{"d_model": 192, "d_mlp": 768, "positions": "learned", "qk_norm": false, "attn_scale": 0.125, "init_std_qkv": 0.0262, "init_std_o": 0.00534, "init_std_up": 0.0262, "final_lr_fraction": 0.1}
Each number is 500 + 25 x the weight over its row's rms, rounded and kept within 0 to 999. Layers, rows and columns count from 0. Numbers have three digits each. The size before them is the row's rms in percent of the matrix's.

# q: layer 9 attention query, 192x192, rms 0.0782, rows 71-127, columns 0-95
# k: layer 9 attention key, 192x192, rms 0.0748, rows 71-127, columns 0-95
# v: layer 9 attention value, 192x192, rms 0.0702, rows 64-75, columns 0-95
# o: layer 9 attention output (transposed), 192x192, rms 0.0691, rows 64-75, columns 0-95
q71 074:523511525498481558517519502506515490493546496454493514555478521538488459474510538508518526481477460503490521511500532483472488453532469528484486515531478494512457526527520530512480504470546492471523490519484517536513516523504515488492538545496465524521528486498515544492495501518551482513
k71 073:513509487505512402489480490535471511514526506450468516487507498505482488484517544491477478515503527541494511471521511503507509503501496500464515601515540506481526504474531496501486460505519502469487489508497488532491445494500494459524507494525473501485497512491491496492473466518482537516
q72 086:514504510504494524481515467467473539531494511479513516539529499459534522489500494452551552529482517484496539503497475499482495489477548542490515486515479499478446517555507532506520493527511537483520461446516485508488533523500489519511493471504471480480510528489451526483500489488516502516
k72 088:542496505519524445515502490510469509537473534478448478536463478506494516492476550487512502517486497513520486499470552505498514507525474507520484593477530521507526452505492493504494489499502488475509485476490457538498471491491475487494542521511513481490465484517467514479520464533550542532
q73 089:510510523516489537478582452541491481530513463498496514530481518474523478457552555536521502518486486473496484513520522491520507461496493507497518516519515477485496474539492499526458504512515501463509492497462491498536521503525470513496535528496482497520494469561503486471492528484549475503
k73 086:519522514516527432498474487549478475557498489499459528507499498504511485499503553456493464523507518504479514488486551508518527480486504499521482598470503489511526510501516511508450476510512485505498512485497495529479484526502457482488538483489494485507496462498488481480483475513517520481
q74 086:514503526514510483547482554500513517499491465522490513445493526570477485460516483472517485503520542497468457492538496490508480531462510462514515509482537508539524497497494480485498475467536497515453532463531542491430472512473511497510535514524551557501448494467486489493512538506497522495
k74 081:492524504491512491519500527509520492440495475494506477509506506493519468478535480511523500463478501485512486527485445478522545497506504481524522487540488485492494492461529493467512522498534498513496513513488524493526545476494559470513452487504435523495540489466524499511488499480506465510
q75 115:497475468465506494486508475477467514490532511511518496468532519428485484488477492483515498494486490487517514528479473474539512524488524514466538507513484498456497521482522496499497514514526510512541473501474463489542490478511494507493525501496484438505527535538499485495466475478517497490
k75 113:495494495522503567464475461495467496507535530510504454526491493510513524505489504494476534546506509499510470521473533487452459499499495523537470425471474511506524522520512511499488539468510492498498491421473466533472526497536434514464552524461509481487470495527497493500538495500519502535
q76 110:503549557479501510503481466510499478540493482451503511472493497499440502506503525522472445457505514527513488501449508555442482493524478482513473521523518514515507497512492499498488475522504520487509478545445508479526474497489505478501442482522496530518519501493494523509522531534489544495
k76 112:531496508528510469516481478526490470509498463516472507432545495530517507507470471486458477492536481468489538512465483482491502510493507562422498525501503521507499541528537511521502496530504469505492457537471504493501469482502446510520514459487461472497505503488514518535476532494413464454
q77 092:483528520507487496499513533527546450486490514513496473535474482509483544493507502556475474482536517514516479498465509538492504544467490454522502477542523483537513508471516468466503487490460520492469522553458531482453500528522507503487460546547488552491495482500538504575537480505460485469
k77 091:497501511448488538498533536483511489472503467499519525475519502503474502491510451512502512465546475437486530548526457488515501485507500511478524472487488511460469506520461500521553519470510522519504488543549539495491499508477534512508505516506544523505489502479499522490446542490520535449
q78 084:517508515519536526493501459494470500491528496476488542528534540526505513476499528496530506466461487459498523515490493498477484461561483544461498508502513533477471518502537544535487486477544502477535483494461487490530519495527521503518516475483488493551527498504506542484466473502507486509
k78 087:517504495530532418510507480512482499524514495462477498511495490476494506499506556471473476513498528554506515472469549487500525524516512481495479587487527517505542483481516510480487481497502490480503503473480455550503456492502469474500501474489478507501481492510484508506511471519528508507
q79 110:509540545524496486518477521499502453522512547478473526512508505541500494497534506553509503482508491501476457485499529538464471507492466479509462484498534515526458483532496513509488489490504522484468496518495524491475469468495513522550439496554509539523491496501523515487525505545514529480
k79 100:517506504488507402492501505510508509494467464480475577488520487508460517504513525487463499481508483509488508473489503506522487525512481527464518649492489517478470491474493495505500470511494501508532471506514479507494443522468508495538484508514530513500480512464498542508469512510527525457
q80 117:470486492469493507488534504467488483502483459511516480481492465481489538473514475431518509519489525495536521528526488488524530493521515535508521496528507481449505511481489489488533489489502548530497493531528515472526479540451518490451507492443445524511491491475460535533493499498486466494
k80 099:466515505510492584514532535509464485540495513516495466477523508473534493511492458494498559483463523465547492557462486490521504491504522471498470354513509477521505479546524478486531503510504487477500517509521532480530529478519491534463527486522484479515535484514463482461488500518510451516
q81 113:502490505506555503474522471509496524513470531513499521543497473470540509461533513490577538519501525498556507454493525492529528494494513500514520523489498465504498483486521551505489478485479488516524483514498516492482503476504456519492476530529506437482498510478522473462535476481536500481
k81 110:485487495522508464492497512523486509511476507510469544505523485498497508468519516483532505485496493503534476455483498471473492500473501448589518562501489491493527487527467486510534477476482507498541494479483479547511479496518512519475532539466550481509487488572500479503511443506510533516
q82 098:460534538520464508473545515538497503535470476513513546496506492504575510501485501494543530525519490471492502503521522504491456458500509477466513506520473479463448467559475506516512491508483486509476484450518531521477496483491502495507494501530475531503479472482502519463548479510546472499
k82 094:504494506485498459525510518526468492554480509505482528454498503523501536481529543496500507514455456497556519487508519497523526470482496475540496546521539517493497456462490486510453490527465522464527500538492458494494473525462484497498515541493535513541496505461491488470497494492494525502
q83 088:499518487510499477536496526536539504506478501528489464479449476495487491488536484524469474467532536553514483464483516507494530535451529460552517490498551502524541482458498456469522511503457489529480526536490512484435483499495486479480499505506515477480481524483512479514505545513471516474
k83 086:467502514481465568494503507461528515469487494520538524473526528523494482495532430512520508451499479453482512514541448512490501484502508501502526436519503474496469513526489502543511527480477505520520497533509543482488529486499524513487489514483520513502518504498514506502464541494491494476
q84 098:528509468523528504494510508480503500459466489495510501534489433492472528503459488466492518463462531532507531461496461461482537457502537530454484480517480505523501544427527512460521523497477504509534542508475502534509514516526507521480471455482493465513526495460476507501550460433483487504
k84 088:464476514513507616528519521485505494457511495483501494515496516486504469498506464524495473470496521468498520517467462510467505517500542488526515387495491464490507482521486484468498489477501510520461528520472526481528519499489525481474477524476489526488529487518513495518498499495469531496
q85 105:495533506465483522521430503475488540493499527505475527457529500515471474539476510540485470459513484510487476551481494491477462493549506497503485515491477546496509487492469480510506499523536489509489484490514501499519521473492499492511495490513516500506517500495532532484508502531447509513
k85 099:522457471476525503533451465501484509486530495494519477475487460529492527491472484493462480506472503503498516485539511468479484517515498523440486465537492509485496550478510526504494510513458513478452484532466517503482473469473473535519483504503470510517497508465491527538511517513452460468
q86 074:490488483510516545491507462483484470467530511487503518559517516489513502471503518497506526487468494476504514502485495486506481448546469552466464518496491510456435530507500534525481506476526515469522495491483494513560522487527532492505498525500455515537557488500524507507499446494528469518
k86 082:525491485510536421494492502524489502525504514465470516506491464462470509486505534471481484521523543556519513471461539515514505528507512477505492589467522519488547487477505496477489488519529498492496507472503481543504466522503471483508503510514502508475495479517489507501515461526516517525
q87 083:483515491498460480495528529515532515494511494484507480443506492510467466505462467515462467491523448500480518519508498577531519499528512479473501491556498518500520494471487443509505517495483471489481500518497508503520485549481521444520513493496503541525514490521476495525528530528456509551
k87 080:492496508506479577473525496507515486502519507518533503485511528530504493507485459468487559516498477472485523528520457509505500489523507524492495372510493488517496495541490539502498507507502492511465504518499513453494504488506522527464492489534488511490482479491504516492511530470445422518
q88 081:474479464504473483486509497507501495503467481541544464500484493468516525505474464450481504505524500537508534490509507490520535532491506477525541477509511489489533484450520488500547531497452491523494501491553489492472500534460471504487471505483494462462465497505472451541492519510470501519
k88 081:484514498481487602493533512477517494495480522514519504504517541496496505521490442518525533488492469484504484509508466501487488485487499525516482381493468468499482484546479480516524514474477500521498493509499533478504559487517516531490494497530550501508510517507508491486492521500506468510
q89 104:510504514482485500508456498480503535528493531478477557485520486488520491499502529488523523530493479488490477548507485497489466498513463507526494518493494507540461459513461513518498525518558494476494473486550522527513509486488485514514468531551518523497492494507500507465495512549488512514
k89 098:531508513492545403495447485523516496508508519490482528521480457526498515514462536501509486507458484511478488460517514483506482503492450510497484597489504526524487496478492510494526507501494506492480493508478475530530476499496473546518461524566513499506480509477489521484495482514521501470
q90 087:497518503482536483493519470506513470478518477474517506522500520483479466457468523546487500494475449518504532505466487512543504491519486482475512496533527501501476520506529515528454495500515484466507494558433465494542515510495542475485499520478485499507529483506513532477479467490514521501
k90 078:490493495504505460465494509545462480544553489501491476499508486518519470499497538479470470503556496514482501500491536514494503514496484489470496575452532538523516514467486507495451493502529497456485488490491448536490452525507450499485522491445505495496492478537494486533475473510514548473
q91 098:540474462549530548467542459487452528501495492516506518475539495446503511481521501463503542549506512468545476489487474497483497487493531534450495511505507473459496498485501509487536487495504536533538484471521526505528477510538489550498545505456476496511503536511477500469455530486528501479
k91 094:520496506515473451506516489521477484509485522497471502513532487472535506482500484441511502546493514527525488524486524524531513522507518469518475548466525504530548495521547475510493496502526473497522516472494510514455493504546454480481519513513445471504505475543481485471503476503525489522
q92 090:515520485526493510509480509515499531527485528524494521404524535509489548518510494511475481485537561488511460481481472525499483531467506432520505521468525511500496434503526457507516498517488527526509542471495534467458516496517504490521508465512556488496477535489523488514486536508518520460
k92 083:501544498481471488515502473463521469452506488529553502488539519495499516500548445488527527477512467455526514547490464466485514476490513505525506493520500515473476484502501513530495497477494495497522489487514486476455509507479543524515523469470477512514487516490486506507468505505481480486
q93 110:542480487476515517496538468501472522478451472529517484513497436487494523489503487429521512502486564526506537509493490466499510466517516542479484494558485498470497565496520504440544488510472546513508497493496491485499470515506485536460496457452453486483521502463451534560530508476472490485
k93 097:493500522550522579527534518499454517492460537480458480498516492457509488507518453486495488498491537497546519572472518504492534480518522482508489408483520494503511487544510482493510506532490483511476502517485516510492534501496490482453539505473500498478547472531476508511489497502490524479
q94 075:496530509508513481526468486530519452474509478482518494556526491519523531496460512556464486496480431480484521510490518517471487471526461483465488512528487491510420506534490492537478496506497505428527477541471460499526504489507539491500501502506473524514525515496496515497510469505477544518
k94 078:490516502513521403496475483539485482522528509477477508484495461509479513504484544497469470500542508535471534468521525515505532536495498496483478617482522520498517529488484499471460500497510493470483512487511459529507431539489474489516490482511510497498468500500501513512534485513498544506
q95 088:502484492532540505443492511484458523519530506511477542501513509490490523523488493481530532516502482500508479484496460480474493482447513535479562510500490530486454516480496535509488489495523482504549478419541514515510519527490445499528492533513505494533490506497500510439501503473514503480
k95 086:487513469492511430499482482519503471489526500484460496533484501514510512521495539498515518535486505561538475472487525490479505503513476519536477618483489508515527467469519468478467479507535497502518489452475489525521473500514479483523489525534479513490463486540515487455535450495534517517
q96 108:552534552501564476505489542484538474530504519473474499487499498549474495468535482512529533511484507499510481485519493475512508506504458528528514485503528466518477481527493534520482443457536483497487523512524488520488495499466530492522503547483509553532462519479510519501470483492512499486
k96 105:464501514499521458453509534515486489495528485482498480511525505482491492499487528492498500465477514513502494451506513495519479499541492493500504587565522509526471465461477431477508481453494485481520560513538480513565507468515536504519490509496473499525517456526509531476507511499521518536
q97 101:493516457475457498523470507495514535501499493477497496483486484502510441547470485533467497504493486510460510524489530489453476457527513494505460503505457488511482517514479476497501514531496493472496527500493467497491494443499525516513504455511518499455501514488488492504521525536448530526
k97 098:520472494490513526516446482498511556494504497527516499478465519519507495495515456506485429498491483471466527506549479501490465496502488546482513452527503496490483561493507520480439513529470507490436501533463553490492495490472490490501467486485516492498494544449522541556510539505448517474
q98 111:482502445486494505524466487500464529521483485506518530475513490454495468475475478500469485476504514518531461511501463508489464476490517440540480522501509486471506486456408444512497543563524508487480521486487514472519498484501535501452480491485517497473502476487499514469499523523488520501
k98 102:504503481497479532508453433496507497476495550528488539475518496492542494508508448488493470469493519468511509527499491540491467504486479530482483429498500509513517531506501539526486533543509459499476479512442539477515499519490459506485478512490478481501497489475528504550504525524444441478
q99 109:488503512493496466509523519506490509479490501533489474522487488520530510495530495440495493498490503494483531502541508489546558483490469500498528492530516513484522511512524504486508503492479493525478475492533489498491485522489493510520519436472446486510503500502456516550495513523503462498
k99 104:483523528528477560493517513502511511511423519527505460517496490457484499524496489487495555494508504493486531512486490512504513476507474462582471425505501466489483456533507526478475491501472496501487502496528491474491529517522541509466514490483471495505521504511459505487517480516551480512
q100 103:527502482557498532477501486529463505527496528518516508501508519487526545515520508491518498518503528486523453470489457507471499506472502502518532509492486514511519447500539506469513518492480460537517503465532508525473493533535426509497521530521512484521507488503508508446514514450530483449
k100 099:524518476483479468512508522479524465460516496478523500499510487512502473516501532533541477506534520508518506494445505466500543469493481467532503561503503470493509446489511483511531452493515491530559536494498478511477506502508493474490524517528500515501498472548511476450533517467515524534
q101 085:455502511509480513493492530492484492533542473478537503504475547513481464452466506521506447483492465492501478520508504557523472489529463502469575484510493528492500477467467454543459518501526494459514496532465500489509487513494523443478526529571503521506495488523530496465520515542507567498
k101 088:542499528488510465523494478475500506511552532486500518472515510570485480509484542485476484510521508519499488477489484523514502505521450519457472555473514510501508516482538535497469503509503500488516469478486460547479515520475475503497486493554516520513482468493487429512514513513488503468
q102 087:485480447497488499522440516475527504459469496533490501465497464524504523524477491458436493473498530503493539470469493487491527542505518499518463488506493558509554527454489494462524499500486485524494556509491508484471503513532494496458506493502528491469516479475500473507504475493475483469
k102 082:474485489490465590490514495456497510474513488507561505499526511471505492508498447530536509491482495458489511511538449502495495514528499474489517356542515448474468518501483504531525534490496527510460509539507544499518514487505506493482464505484481522505544500505519502526466507473484493488
q103 103:503519534473524505521469500486481480510514476515531489522516522495484467470504513540552492458504490506480478513499465534560476498535513465474545483498495530528510509494545497508466519498491493522510490530484506488495528487477475447496481483536462459523495519499540485491521477476541495501
k103 104:511464500517539530501530467492483529481475530510489493456504510520475496503500520494467529480512495518539481489480508490471514490511470472553511478512469516479523458493488580461495508477446516497513459465492453527504535496485500498469542498455519507489461487522476441519517485534489501492
q104 109:490470497516504528462495453480461537531493477497496539529520495466533472484494500495551507498510475493508475496506487491492466473504524495491534506498480518515470495501475550530493535508515467513526495432539507525515538497497478514509478523518540493510491474506516481429522512482534521511
k104 102:538484479497517449535471467511507499500497534486452545509471494508502514484502569512509488540474524539551466483462526504500468512488486532507499594484487517500511482472485517481501474530495513500514477463455481528525464499474482487501484527534527524496481496520516470488538470537526499507
q105 091:505508481492474492538494520521512510522487485513510475467463493490497508515517461495474461507527521524501503501500512510509519537440520460555514501481515484496551470504460448466527533525474487540466505482518520473439478522472463504485488489499528487461487509478473488512521548519497503473
k105 091:486507511469471584500498508470524494472471513528526496492511533514514505518500462535537511485507485436488505541510454508500477492494489495485518418501484489503471483539485506534504528493490487523495491525493528470509560507488517492513506506495533504516525517476523511487475554498495464480
q106 106:515483511521548516469474482514475502519516554483467500475522531516464531503500498517504486475511502508524440473494505490516488532489471474535522493496540509508532473477506507526488514478530469530524526481495511507496512498528462503517464541551546467523475535520521493479521472487521557505
k106 104:517498501493505469470507465479552470472524507484473527524510497523459499508494526488509494524501512533535483473463483482485498504520507556507525582532474501496494489462456480527571489482518507502527433458516481530532489485535517501492497519492506520493456491553538490518531475506515439498
q107 111:517455484498535520469494466498476532548521497516530515538466526453504499508494503466536522544496496488499482496528524467507488485481507537489545512488476505461488512525478488528489556517503508495523449461486472516528515479491473498470525514482497467495490519505474505456500504456495492475
k107 107:515516470503493481469481468527517529491514541525440493549469527516500484496479551521546500541484510526509488467465567526493503484480466479510500550451493522514548500497530471500510506492535492501490480470463508526484523495523431466480509524527516467494493474546494445462528476501518515536
q108 099:517538537444496504508467508475519504506530497496508531505495506525496470476497524514534528491508491506479482552517481489495483441510500477486516523485444507509473497520462496501466497487561486473511478469516501523520498450436500481501496536544482519504501520496501504459541481516529487519
k108 104:499492516510516465500449472498498522499513508505486493481523487555468519491454522498494498492453487484538492483528488485466490482523463496528508523534506537505497510448537530453490486517474507471467476510430505484532542497477473502496511511503474481513473493455494501496513527542453554478
q109 100:536510533508495502529504503491505523525522444487516479529479495532484452450552539490498456487482471537507561528522537510513493490519513552468531513538498534492514520501551505522471473492511511468490486528435508500538515531450491469488523495463486497525505483481487505473487538502493499473
k109 101:494487510542501509476507503538478519527509530495477487464524491538535464494498506479491531520509515480484520468503507523480536476512496484481489513476513466529510478543565508483463481465508488495496552495466507503505483493508466488513513462487460461502548467514494488498493460488481486506
q110 081:508472493467546507494536485473463498468531492483514530545521492464499463469506520471541547505455489475521510532510491470504485459541496547476486482517483479445475514498507508515483494472538514488532482481508490500556506490505516521483535513447478501511522515509507521499463478484509522525
k110 083:522479499530521464517518482535455494532493535472452451500475480471508504487496555449487497543504547543512468473462545510523529517484485492498468550472533533515535517482540509471484507518499473465497499466477476520521469498519468504483511496489490489498507470516494465488535480505513511527
q111 106:469460430499473515523483511472499510480516504517526511540478518482477494496458462475497543495479519482473500501515457485485519473468540515541510501487482529486485528468464447479499510523506506481512539451541476458463516528528497473467555499513538500459507502484461486507522534492494468519
k111 097:497489477485513515520497491458472513466521538502516502541504515524482474522523502546546478451497495499496491530536484520508498494505464471503533427510507495496529519469500491482456552536552496512476496488479528486519551495472503458489454504510516524496502514504500469521487541499469534481
q112 085:462512532495492466497494534513557458510489492509497462491468491504489481488495476535448524483539511538505485468513517558512544547465478457520513515479515489525530452475488483504475482488442468506484529525496495489461482522483490479516479499515501508488467482518518463523505500510511521496
k112 089:456510489476462547478523517484510497478491471557534530482536530529517503512512463502514536455518429474481507514532445492497484479486491505520509441506491489489454515504508536527502506467499493507530504543506530468490536504491535540517499498465525505492506520478508500508490515486492486498
q113 094:496467475477530474495500515502494494476552513483514497577507496461511469476464465510512533523451482513495491514496484473500495447503481512487508496492462491477483540522463471506488513515510493469504460499533478510535482478492476473484526540494483492480522520536478518465530461495486491515
k113 093:503488504505496505447441486509500536475512527504480492503482498539487495516462511508504497494498504552515472463521542550502497485498463467523475501484526518529520532485485509458445536520539465475486469480482515537499530506526479457474495544532506484494484490525506472480555491494499583524
q114 093:517504489454474486530462487465474509473526515510503515463511505485496524527478513468488489484486542518499474531485496466473492514525485515515492526479485517465508486484475495464510476497524513504505464508479488485512457454495469493488465499514495499489520511475500474519505487499477492466
k114 091:484479497520513567462478482482502490484522488532533467473533467485519519516474437519481516475497519492515503507495500493460490500490512501472465396529496478500497536533493495496518561528494503484493512504466541499538558482524472499509503482476483488518511509506559520549513514465435492501
q115 077:521503487508530523514506465471471523500530516467505519510528522486526460488492531506521508530441483463469530508518485493502462449545487520471497510533475487482487517551520502555458521511566504464526453497479478518540508483512529491507513472482488528530518533532506519457477487501530506510
k115 083:529513510531521430482467479540491488533494522466451502508486498493499494500505562482460464530518532532487497488462564518517517503496462492512490582502517519516539501481498515465471473519504474473495492475476463546505478506495462493495491480503454498494480487532507497524504487508482513492
q116 095:511513515488517551550483484494523474518541502464499499518494484508499481465532534540494486478466473487514508496454518518449491493528478519478488502498511495495470523508517525515451473497503506458497512555438513511530501509481468479498536515560498498506495522529514491483471502543531537487
k116 090:508472530525480470459497475532453506516527463484487498467536501563505484477503515495496476516529497524481507466499490531501507499505513510460531576526530483468516534508528488502480482455509500507485533485514491548486463500520448470513508467484448465507500501522501509505460483503461518497
q117 109:485497472464452494519483516507514478453519490510495460520491486532477474535461468521471451478482477509449535522501520521514513496535487501462475491531450550494538525489540463479507524487477486506466495533506497513522468515490516479497480482480470530501525498529492500548527481487438465531
k117 098:501482495508493605476515511501524534489523469495542463471506494501475486509479456492450515523490512483463536514500491508502507494499501500485504346509489473498483517531495514472512498502491523499475497528519525490490506509488535500507482480512484516486516499460487526506512534480482501488
q118 088:476519509479502504501489475509474457490510474474517560518498521508499485507477503506525489528457466446475527555513491499488483442547479477479509497506468482491481477555513472519480499523533522477473459508462501497532499468498547469473521481491439537499540498504479563484521502498502461516
k118 085:516521528512538442511466480545459502557531523494477498475490501490494467525459554499473464503497537497493528495472550487528514487477475450486467548486510507513547487490501514462460488524512485459474482490487456523480477538471471483495498478514502480517523493468480514519500510524501530467
q119 100:499506488499516494507467519470544487473491472533519476539481491506459540509485484478499511492490514518507508492472484480538542505498512510502489476504506500468496543426501467485534482470485492505505520531482478484500522533512515499454478491477476482496505504451512504533516473472479473480
k119 091:455479482482495607482531495487493509488531530482537440512508506484488500513520470505514508461507526476535500516533492501474501516521518472481501401486491515479485480503457478491547537472491499496475519502532510482519532485496539491487522507461484484492499506533503487511477513524479511520
q120 109:544493496492531527470504504471480562497490512538470511490531500530469469511485507484524473491506502514440503510531495482557499484515541569484514495539521595472500542472496490512528509498504498512521479478540519473519517521501479517524518462490549484530495517488512514508495545493459497520
k120 109:512472481480540497487521458509486504477496508483478464554498500522477488508512492458500549515444526540531482502513539512471529512560494498533518488518493531537533494518501486468479502494461531520482480449476497534483480492497506491485498494523442525498489462558483469512493478516524500489
q121 093:513526522487560490568464475502509528507500466505491518545512479505473494445531515545547492521523496551509539523509450480518469466503526512491495496504498498533514487519554495486499507503494516479485456514456508535520543489469478511484484480469468491478498511481469537499518474478481504482
k121 095:517497529519540488540489491523482531519474531479447486519480471517513475469480547515479487500512520492510496499486551518492528491496486476522506560454512545512521451454487490485518511498522477513480492492460496519488505500497488485502506522478478472474506460491507523490496503552543507503
q122 108:497495494512471527473503442500492492534459494552503519530536450435529530492514509498530522522505529484527513519510483518493472470498538468512506505526457481487487497488476498495528548519489533541469486508503530498524508511487483548488424479483458513488515463507500500518517497485481437500
k122 109:549505491475507516512517486509521519528455537499455579502529499474514517491501518495510523531459524456540507529483541506501481493471502490512483493459483492533508449540485496515545493525459484494509497533474522505519469501472497555501499529498545503511481486488469507477489527545504490479
q123 096:490505506486533492474509449490463479505489541544511531467568505501513519506497496516536545498499513511497486526518470505509475478509503487470492518464513508466477460516513474543532518493532511521527513444529512485531565516487506504556492451465542478524484489483535511461501494499537511490
k123 098:486498494488521473527551453534501469536470532490480507516530498478505524492525485457470501510480491524585491489487552502461509510513502488522505552505490513510523477476506522527471473481476497466508481478482483493510488504486491530523541502456493512507458475525459492475537468536499495531
q124 103:477482437545496528473507522523468519521491450519568505470501509453480508478461502484469501490502535477527482506536434460502468502474535493498494472515496489469492512482446476479517558536503522498491517494497485487502498492519493503457492495485490475489491501495497495494507501463494493491
k124 096:539493495498514604532491468451498512480524519492494501504482544471515514520499492510495473505499538469544507554502510527518495487498513520480477393499480486524491500473503474515481541499485475497473498497492519527483513501502476473479499516532530493515527490500512469509503528509477498496
q125 108:489486437460469498531476465486487471446494486496535489519500470489514517505456480467498512496450519487515519541482494470520517487533489492485488474491472489472517519500510465496524526499515520511498485517511479496513475503503496500461513458474459469465519503496480512518528458490494444531
k125 097:479492526515506613495512499474477512521498533501537446476507505486488498530478462500499496492493524493517494530474476500507498503494523454511482320529504455491510518516486508506519521512473503464442490509499499504507539494500473476467518498508513503511519514488477488510530517498495501500
q126 099:498526470528490503500508494546482456498503482493515461452495515500469538511477527521424434437461503498522479496481484509485528514518501491504469495524557499490518499497541474512512496501474513513500517547454500480522474505514504478462515477456506478517529525486500515521457540479489488478
k126 097:488497480487464540493513491472501463500512487512549480453524511480515484522483456492448496493523502452494538536497464497512525497511509517456496448518510468489492549525514497509460493486508472515508522526525515496466460516529477481471522452485487509510531530494503493505488534476464499505
q127 083:446496481480463497510511510511496510463482504506539501457512493488548481546464444455494487492534504507493468536506505503516534535498526480494517505482447497505518487497511473458513507522470510536485465483526524493449491516473484466493480457527491484451515509490491473514556500501471490511
k127 084:496474496485498594518505506476502500490491487528531466480477506524501507515482448515505530482492464479527477532506451492482512492482497516519493392522488476487493490522485533490526538517483534497509470509507533481487557479471498534473497496512548513512513527467504487493511517484473495497
v64 073:517533507480506492495464510469523515496511469511465541463488526497493477548486525476475498532547500455523515535478532513508527491495543489487485496479477499524455457506513483514489530532528492486494491486542526495449492528465501509516449479490519498505495534437458521518463510492452487470
o64 083:481477513528513490494532511509510462503526516496528446545519458475511509490527489521527523521474480513506516493505554496509508524506459504523501526499543486473454528517504531501478485457524496476540485539477471513513492482504521497490523515488461522514470467519506506521487464493541491534
v65 113:530484520522517511445490479496470539492497465506484534463489448462494484503513535503488468487537434516494539450535465496502515496481559503492505494487497486522502525448516564492460535471532492497485497509503508508513518558492472485523474550499524468499495502530507474475525514448461512498
o65 111:479533501482468458522468550508555485485517488490488501487478522539491459486508500500481500489480467525492507493508528502496489547518485478507444524504521522527473512456491464497501508530522492457526515531496494489502521455480536508481486482516506556540477512512528497501515493521478469539
v66 104:508473491543532506494463469509485509511490459521502506500492483485475453490468530516494477523477484499436497521505475478496469464479522469456504488514517503512533549479528527494513482516478499497459522506472524441550531479507480513519504512513519522485499505487518502511509521465495554486
o66 106:505494501495461431516521516535490525507480487473520501507472526502554483515481484477493518500509492479470503505506526477508542492479475495519491635522491484515521471457510502493491539528483468517529495509495510502487498470490531492478535505498484500522488480520486492493510452493513453524
v67 111:496490487492501506508481475592482546520545446498488481484481529503499485489472474486458530484454484504499499500506506470551475483481518472524491479513539492509523503492515520518493477514501509476497494496499486542478521503502485476549475523490478448502487507497481443448446492522479501493
o67 109:507528496508504415459537508496516504452471484496519546482514497495508510524517499498524514517504483501494486467520497481509526491475500519499474627500482493526534524487517475500493460507511507491506515498539523486511496504482466480461534473498508534501518504515490502533530531508490490506
v68 093:490480492517469466534465470534477486531483569523487524473515498509519490512479531490489494535490525493531478535521474524470493501497486494469522484526476530546528529463517519498463441498464491474501496464479504476529489508500537500529522548516534501475480555468495449486507487483450511524
o68 096:529497526471485475525518515526511499512504489482483463472483501490505488466535514511509473495456521465516489456491542495464490490495474511495528667502492470481499488485501507491521518491487515532519463532478517497481506489491502503475478494490495526517519458526478502521512481512545520512
v69 087:496465493520517494502528508514501572558520526520501493468486483488448504460483504511498488491479495533505468482504489504511474502519486500498513482524508494504482505505525529476513505487433519485513500462503512516532544472493503454510555548473525483526459504510464492522467465505527462513
o69 087:499525468503457447466495476478492465479495500453515517486486516511515509524527515463489512474511511496490476493501467513499469494464536495470498626486449522515516519504503472503515508544499499528519489480537505509489476514503484483487505469535505515500513507515471503520542520522488551482
v70 095:480534514515490494550513530528533542519541452514471545483532469459523466493477516491483487478492447548504508481540443468508486520426471521484492480494555532512521512466483521506508483520446457483510485505514438509520495504483467478531481535533510514506499505526509463486523455522513527499
o70 098:523537461471468517475521507473528511516444516476525476479479490512520461505509494523503455491536477479487513513503484538491492458524516496520453517513455511538492541446490521493505517493514501500487517524534547512490511496499517524501483507527504545546502500488512533538531514500481504515
v71 105:524541456512513491508535575474510542514516539490477492486559476489442487476507524535517500504486461522471516530527467472447495550519501510435529499543455517490470496488460508499518491494540494495494516475496488481533537480495508532517503512505518505566529459521509472490489499493492531498
o71 098:449494533523469526486491477514474505548469497487535517490487506518503470519472509468461527510497488483480494498479516545498468506503495510528477479524480487513486548480480511500516487480501468523493510529502497492519461500510540516513456516466505492527506516510496488511456492501508456515
v72 106:471511514425512480517499493493493495516496482544490498506536447528486506538509520429473533516503553478533507456558499515522477485451530474511495501504496513480507497483536523499508515493454497492509502483502503446496473525493506533504516499515542477442476530540504542479520480531451505494
o72 104:537487481488505490518474494499511511482493522500469533437442524473528472492521517498494476493520513552478481508483496464482525516531498487496471522489520492518501518457468488517441511510549499490522488486481491521472545486522516498501509506514468530486474500481515457491504504504503519518
v73 089:459518488486493494486476468462483527489488502508531523514521510474515465503447533456519490506508463471542450501530484465483499549453545473536463527479477540514498502479505494485490528526518500506483456503509488496519497520519491480494481466469542475469528521486456560476524491494492486484
o73 088:516485506500502538521479500512498480508488557514481469520500518509480509473510488508466502529461515549496547523492553498482511516505468521534483355457542497500490498491497500501511545459492454459485528473501498501484519524486483540519478513513501516527459513526512465514483514505512520512
v74 096:504517506509497508505479469507523523515505556544455505494546495471525446541539506492510525479480437541477507499515513513508487499473510525503496464493505512490489523505496512491473490468473445504518518450464483487538527527488522501543528494475528487500505437489485532516522504535480540498
o74 102:497498479472475425482506479482498489521504546502520491479489513458518493495492518508503493513476514473502510492522497511514482511481466479538501713508478478489501511494479495482519522496527490501533499510527488479507505490507510479496493544494499488535492491524500488482529465504519504503
v75 080:514511487477491467488493497520540489530500542504506487516498480503496549518510463457527475534491484521485516464506524517535511471491502504514485510512553488470498528547513532549497502492473515473544461508528484527443492506493536514514487484505509496494469498467480526510476518494459516459
o75 090:500456484507528579495490492474490525498507499517526487497514531503487480510505509495491499480506510494517467491473472510499486523516523505485539311508475514516543527458524507499502503529506512504472508493454520488494519504508479470474470521512510492477501523488520465495496515464490488490